Weights of a small transformer language model.
Size: 10 layers, width 64, 1 head of 64, MLP 192 GeGLU, 0.599M parameters.
Each number is 500 + 25 x the weight over its row's rms, rounded and kept within 0 to 999. Layers, rows and columns count from 0. Numbers have three digits each. The size before them is the row's rms in percent of the matrix's.

# layer 6 MLP up, 192x64, rms 0.223, rows 0-99, columns 0-63
092:472517494512479518498513511484494491472470486469541501558475517504527489520450468525493499500538532504494493526528493527500443575527485486475495514489536490525513489514467527526519467521515509
089:524567519505548512496501492495495501536459482482498501492533510489472508515552524541528510415481506520459478485480483521507458511528502509508528519506506529526499534518488512480499476485495504
095:494479494520531498512467480518484514460556492519534484504448511486515518479523501524528506522509464534483543476526483541457467492496503514548481523511495478553509543490510539521499525507497490
104:514476498526505510495532510495524527538542489495490504503461462552508510483504523424502495522482466466490537551481507530486503469491511509497496515535500496505460482486481519459475475549520491
097:542545467521517516459484454505520504495511510507520488502475480539519534464503502504524529494491500459546492541483511475486497487478501491488505526545546467499421498487516468479505493487503494
094:467461487484481493508500451500500475466534510500471442515537514489512497507479543501531514498532527506540490495497520468459531502527494505514520542466521543498516516502464523466513547513482530
095:507523460527453522525487511536506515514508484513501468489502511521431510488528498504525516498537544452539531484462511520498484507456486458473515520504488554524518485541506482499488487511513511
093:511487413469492547516473475483506509532492484511531492508499493502493451495488522469522454515517491512495454525499515511522482526505454535486492521487517476498483493522477544467502466502460513
100:513509557510511508484500489558525528503503489442487472510502497518542513475510488517481466522494525490518534485483500532524495504480532503507550504558488491499464443481491482501536532514528521
104:528532525476504494550510456507442505527467524512517527482510491498497460557479507521459510544500500493496500486509514538466514514475479526544476508458531481480495499511472492461488517481484523
094:562518487448466436498496480524515478514489527495506522513497487511511454459503527462499475498528514528489537559505499460515510517508518500491520446499520523484519483526497501495496526491473522
087:477479478496475553503511455446509507512509513525471534492491513507456519556473487463495526465528487485476482503479570483524501516511538504452512495516487494468492500479487481496528491517503472
102:522478467518499419475487465464492493459459479523549516514483497504521502486503476515498471523492508532457492507501495500506533487495453473568500480535470487508482528496495489521497479511482494
092:533494475513537511470503528520489469498505523471452530519539501529511477530504519543506478496459517482529484479545529526488520504479532521512526535526516446502493518467485457478503539517496505
088:468485472497491539476574530469497502495484500512458552527531514504506474512496536503487512544523497518544462478510486527500500493501515539498479534503541517512488483519467493486542520529486476
082:508490539465505476509528519495510517496534433506493506532508518487519486522495503532477515513496474516461464500483533503496469533520512471481438490520440450506531512489473515524519484501490460
108:492501484498490512484478521524481429513510483522519494486542505486482516497554473467542536487504533497548473517460510474528476500459460468521504479474474545515512492516500510493491504468510535
099:502473527494514513488510512516529508467502490538487518489501526483537520544504457508469518460488525482456556507507480526513488520477497488489437474491511494451528454464509503487520497460476525
107:506466473523507502507495496438551482504525541451517466524489519478538509496459512474518522535512536544517499518507496506476505484477485528537506493462513468511489539490519541491500522513463485
079:454532463493549509520478558488494488533493518471461541496512486507501539484499514517502471527522504499496500521473480487449531497532514497509474475512531500512521500522479509482457503552467461
091:516510498508539532504505489446495561522472517459489452500497478518506482510531516489507470520499530501519514501469505470538552510479472537482522474542499504458480545514533533482492498494494510
110:516530502494531540498505473460498484478541521590518495499517495529478503466503513494503477485536490510487501546502495509518518508480524467467516547511457488483490501507506459511531460477517473
098:507479478478506501517489496501479495494459501536491516468482507488495516514515512504494538486423497453496479443486523452515537518517517492530545485512527467501491519463537481534546523499494519
089:450482495529487463481474511469485515475501518484546491517504534508531508484494527486509521512448533451500500481526482480495471517510482506498437483471485503494563496460479501493466530486535510
106:494498547498505516496506490514513500476532458471502519492512537488432525502465482509525525518452502523514480533497493509492527538525509549517510508442493483477539487530533524476462501496480529
102:467486524505448530470500533505470491490498489498455501512466502508504530540512432508495537507540524503517504539496510522480550472483485505511522532500485531473537481491517483490551466505514490
098:537496502452487457497503490475480474463493538504488475509503506548521494482489516497525479479489493487544474461492510500454508513484482490506509522481501482533554524466440533524455491492475529
096:518479519489476531458469469470464496506498543530512481515479480524505508498495496507407518538523522512515509517482489488488494488519509529499444506515500533491508470501565498509493510541489501
107:499546505533538513488555494508478494491519581514476499495505501449474500560513499482491530517499483452528516495524514535482467490475529533504510468499530521521505480480499485514514477508514511
086:498502509550517489521491475461520515496497523522510487470504498529528482510536513447508485459491485506543516524505485470478567506485524464518512519487467483523531511560523511490498503536508548
092:476474457482486522517525479474494501508555521500485505500433555523488539538500465520509490500506570469511510483488482500490501502509515489499495507548503504486501483488449455495496482511538497
112:485509523545497488499527503549481489531481472469479482494477462483500516554521444522510511527538504524486449499473540484536487535449501505500525537509484506514485487480515493515520525464512509
115:554488479489532450474532497551459534501490476534491487492500501464484462510490516499517518499512463517507515520479500538508472475500492459489504507482534479554490498536520478456471516530527491
112:469514506536491553467483458507483482498505517446471543503522500492531519544525516544499553487473512493520504498516550516520499500454489486482475501510494511520530472489480533512514514497501553
117:520527502467538523495522500498544486491449478486513472468456491518466499476493484513435511507495533458481528496495494506554504519464503508505486483522503459549475518462541510508492525511510494
096:553482477531553535494444502511513479499497488481509512490495504530532447491530508518478467509524499496498500517490532517506535512507533518481516526547515546481490466496469518482495537516512445
115:512502528511514490490498480496539522461507534470542499514490516534491531483512544507477517500501474526550459544496500504453502503501496506499476507542506492538477466486474528550488492569490497
094:498511498517488525477543471553512491514480489487463515457479492458510500482487494513519527504512485515523546497520523563491511518529505479478542442526527475471526471487515491505524465468472504
107:508492512523485508460498495462532506499516519495537500492483556480494505487488466511439473472495535534530539468513502509491482513535526513482521475531459500475528497461560513483521495523495536
106:469512481499457476535466535525441471475503553503489502545484529471496463518517516497474483540504485525488501512440502480482461455450502481511498490466513508511506500494482514505490486501483506
102:475492491482489499497490478523535461522490538498484471563513499535483505500510470509481524514534491501552525467540463548505471529535528474482470505515503498510510452504491460493496493543473511
083:490486496448441496481538476518514539554519469488486510471509493481456488490473501443502468478504489487484517494538523516505508445503499541506483491520516492500504488499475493495502494509544557
104:525518466480503477487496481457509510500503518537477506445534525508480473499510459469451466457521458515473522475531526488502520514513453434520529497476502517514498526507499488514495519494485519
094:488486512490471481464482518484479474527500522487491504495493491563499488424490503500484511518483502532506432514498486502554497460518483486473485487547492524492508487448516501471537512501533486
115:486507451495508462484475458515475516498498485502469517454521472491515501431511509539510477487464526501544452523479454508502509487476490524516496460499501464474477511488490522464496475474495468
085:495494472513557464464473483457499486451493490514514506472500475508500466451465515514522501553484534533495522494465518467476512490486500467499538465452486510474507497472527472476506489489494489
082:531532464486493527492445499506494516488481507483519486481508531480524517484524477489535512473501484544470535545506453490480526506514555541496462529497483542483502487496511527470511508507534544
100:494477517506452496529486496469491448464473509473502505510489495470507514489470493530468485517482508550506525484503524470495475525499451461477513523518496489466489477455518500445487493443464496
093:502457502526509510500495448469495513449480463447525495495549483519542487523509501489457526490547473515505481532482501464501537544519504506469497518516486479511476490479501486486500458479531513
107:536519515518463536553503510545491486471462528470471491498512482515490473529492468477488542470496501485535515538541528490482499468486485467482483480506529443500480477498489506478496505535460502
103:463465504531486503502493501466499494500526484509459468525531516515479473476504556525501492496545500438509504526498503538520517494502491509456488515519480456517513537563501479497462527532495510
079:498510471484524532517516474487516492545518511497512493487494511453515538503508545511493492545508518534498510480472522514502520512516467482510466480521485502530526474493472544517475519455553570
100:435484528486491517471535458477482502518510523526455491479515485499486514513524475532515482461537482495511519477468460479488477476448536504526508510528461528506483493546533494509493499522516479
088:548574545489517504510484461473482481496498504477508493533471526469522492496541485550488499500443497515537498511498491475485522507505506469525499466478474511497510457489504498508544470482484533
105:474522506499513533504553484457485540505476534525495449462520520472528496488523487463521490476523457506543512476515486492526524503530505493488529542504458518512481508475516520524492485532471540
108:467521522433476456464495511496538534476451512477517514506497470484488516477511515521492451489538476480483484471482506548504483511495546519463518510529539518514498508496503487538480518524501512
120:503521478452495510470519500475541459471494493480516504527496514511465450464534478492480514515543508536518544503524489506493555483527500491437477474467541490519504496505488529509517508513474486
121:494481507556536495461531508469544528500535516555491488514532487513525535519486537523482528477483472494493501493503465477487512478523482487505467504514496472471495510452525472538505552487501525
102:531507539497503496495562505445534527476477501515512512477486520505515510482502460488517533526471507509465493478500499485469458538518490491472492526480489521515470479573498478466482475483531480
107:551510502464459489484520505506492536485490530488449490485468523513490462494508529469538533458467481481480532528497534494463520478487508524499517480462512478497475508547490541530518491510470517
086:505447498505506535512494520522524497462502467521463472519499457509503489530490527525476497473471495493469496472514535524485535488469522473486506437465506468495522520496499509535498543505513561
108:510525499528480548469482504518450473498478464492504501454541504518496492508493522581525507463501505499484501542514524494509533489477516495538501516541520502542488513459475519518504496542499508
095:530497489487488481503506482514480448486537496500486507492504496477478524465517522470455444450522507490498497490462476527475451477488486514472499480443504493478484481527572490482491521495486518
106:495495533517469473519536511491508529470508498504537481504448505493503502488526480486514475498487539512496496450518525546470505524558467505505528490524524495516452495481453458528511542530512519
105:508520502486497501489487493505515592496469500475487529500466461518514520475483506496519508517500525520473514529498451480512506488553452523550519531503496517495468538523495475487540512515516474
093:469462470498499541512477474518509506505500513519446518476492509476497455501452539532452514559512495476465486470540519487485509480524492512520487467474495551484506513499494511473521493510539515
088:513529498473507506462473487529541558494515510504523516529507497477522473486523513519494484517500494484489529528533501589523543486510563474499507516491504488517519459508482473497495500529472519
099:510490529538470489478457503496470449493515493543487456547499511501495467501529517519467528485502522513519500507500459460479503438496464496461485514514477473489541490528517512479483537522486483
091:503483472502512489464515442470533506465490512505506484491530476505462451519489503508509536524517483557520525492519532494470510512506515537492526515482480493454478470558502478514453481526486488
108:496491488494499500493496419493476501500477557499462431505551514510521512501484468527476487494466469525509493482481481495490472500528477508500464439491484480509498487513480509482487513531531470
099:504505492471449518489510476482466497503467534552480508498523481509490458515499451502471559532494478483485503525525492500500506479534460489485527526499488508547466549496528496518494501514498446
089:486487528476492517518472507513495473464492491485508472527476516525529463500510488474484450499495482453493503475473485556469491524516452515536525479522479496446499525496528452513508478498503447
091:489496510502482516504490476524539491571484502525546506476500509496511491513478483523461549489508489464534531513514493541506506516491490484539498513508487518500504489491560459520487512449523439
099:475488445507457457503511505508493437524490494491490513549464490496502514514491483491497497476450520567502453483475471487491491497522465501508548495519510479489506468461483487496513487485538497
112:480503510524509501498518477511493467522564531471517513526476463506525473477514509494482519502482539520520499542509548465504499520505476470484503527468525516516445511468524470466515520515497440
086:555483491453482528524512472498478477496543501487501526495536523538535521514518467510514530514514438500489521494487519479523477519472496509488487489559503479493496463533472479503500560520491500
091:485482544488511514499484523491479503469466443500508508556479522504531469482513486527526487450493536527525536525495504524527540499512499506532535519514480470506484546513516515480500489554466500
106:469466468496452461540534543517491496532523519494507487526481498492472495517495517500501512474524511511461487472507546555506515508494432483492494499437509497478493495519493531503480528479530487
110:540489441511521480535470507517488472519510474543482524497501485456559494509484505513502473494470456526522493469518509495546457494487489541507478498530508482525527469488483491481507513469491542
095:517501470465498458473523500438498486479532532503547532513533454481540510541521481491513515474538514499535469488498516496469485498492481478475466474508486530528498491484460516480462478521501489
092:523539500551530458528461499512487529469495465465505478494482508501511515467526517505537525527469527498491463517475535480510505491463532474499485498466474498491484488499508481574537474490505497
101:537486481496481512478494498506516546523536513533498491522473531511494516480452486509482482510480494543480491475513505499509495478468467514542535447492468536514488469545529487430514479477508507
115:517493529493505538474517481520501524481500507490487509471524582550510492478506548448471526479457509479535527533492471487495485487512477496482517484543516537529521513521501484482531513501482497
103:494490513514502488457531471520486509465492462434488520482479449458532525515487528522473489466509523536491509491482477519475515538496537548488513512500518479516517468465467503495464471506488493
102:499459485540530468493530475516483475495544508502473517499493538515516464506515528548497550544488497509514458521517494495482484484455526542480479481515452486520514514504481512494508548519464499
085:488501522459481511498496457525510491466444540491511488537525496473484513513486495542498540452534498486491527507460503444535501451487504510456495485505513519479461521518484472514507500496476527
126:534493519484500480500479473496494499544496565551482508522511494506512488548459491505464519489495458478504480508544525521539525479518468530491476465514510461505496495470512458496462501496505457
105:476504459486503543478478504554516486510444509470488524492500478526536489494483517511496532535510520469509502500538510540491473517531465499496496522533493501483494464491443520477539469530470527
112:463522495507500496474520502514502493520439476499494524509489478510560431529516480475464482493521499480548507500540471471462506554523445504476523503487478519492504493489497497493527493519488483
104:504547505474451512509524504518510480539464485483500506488499495484492467537474485442471516521505557496496538464495450495496476472473528492520515507501507507496497494460501519564494492459483522
090:498509506542555470530480501524489489527527493510514504525548501509483501520531481489522499501515536519504509463508496485519459508476500464514511535481484484495541473540508454517566488454531476
102:493550492467469424510473545506449487496486526507513474522496491490502488500472502466510460522469507510543475493472530514470467502498473493486553538498490485495472524510523494507524487483529504
112:484521506512523475504460485506493502515521507461499462506536505499480462485475493515535443528471525555498550569476482499525549498482493482499496518486494492459489479536498477476507478512517485
091:506515504512514504430501490477472541450510452530502524502450510470489490498505486524474517511456530539466521496455488562489510499510504472492499507504513497485503489508535483518508465513484456
098:501560556450490490457515511506455468461526517517548530523501479500523473511469513481480529505522495506467485478513478507530494505485525491498483468522508547468484487506493506504503477480452480
101:422488496516559503485504501520496450478505467470498500478542509484521492489496524481496496469520473557491492500527520518520490542502503479521476511480520465530562489487486515533481499484505513
106:499479505495503550528514493512511536488525506516483517458508524509497535471457507550490540479494500516476537503515487548518455520532505511491489507501547435504487494476533494460517526509525530
100:537510483455500482497497498477500525519504438519507504516502490452485460510497520470530445490515471492527483454527507509506497501499531509490540511536439464500504524453502527469476490495503524
094:521495498509479522531509528490519509533477533496479452530507502522482468479483509532480499503516497495478520510453481494507477542506441467489483528455523546492522570533477494485482508504501462
087:531503484540469467494480451526511478483492470487504523475506474481487477475456528487486520529535518552529491508494468467525505503522494493475496544479481561522535510539473498480482481483475499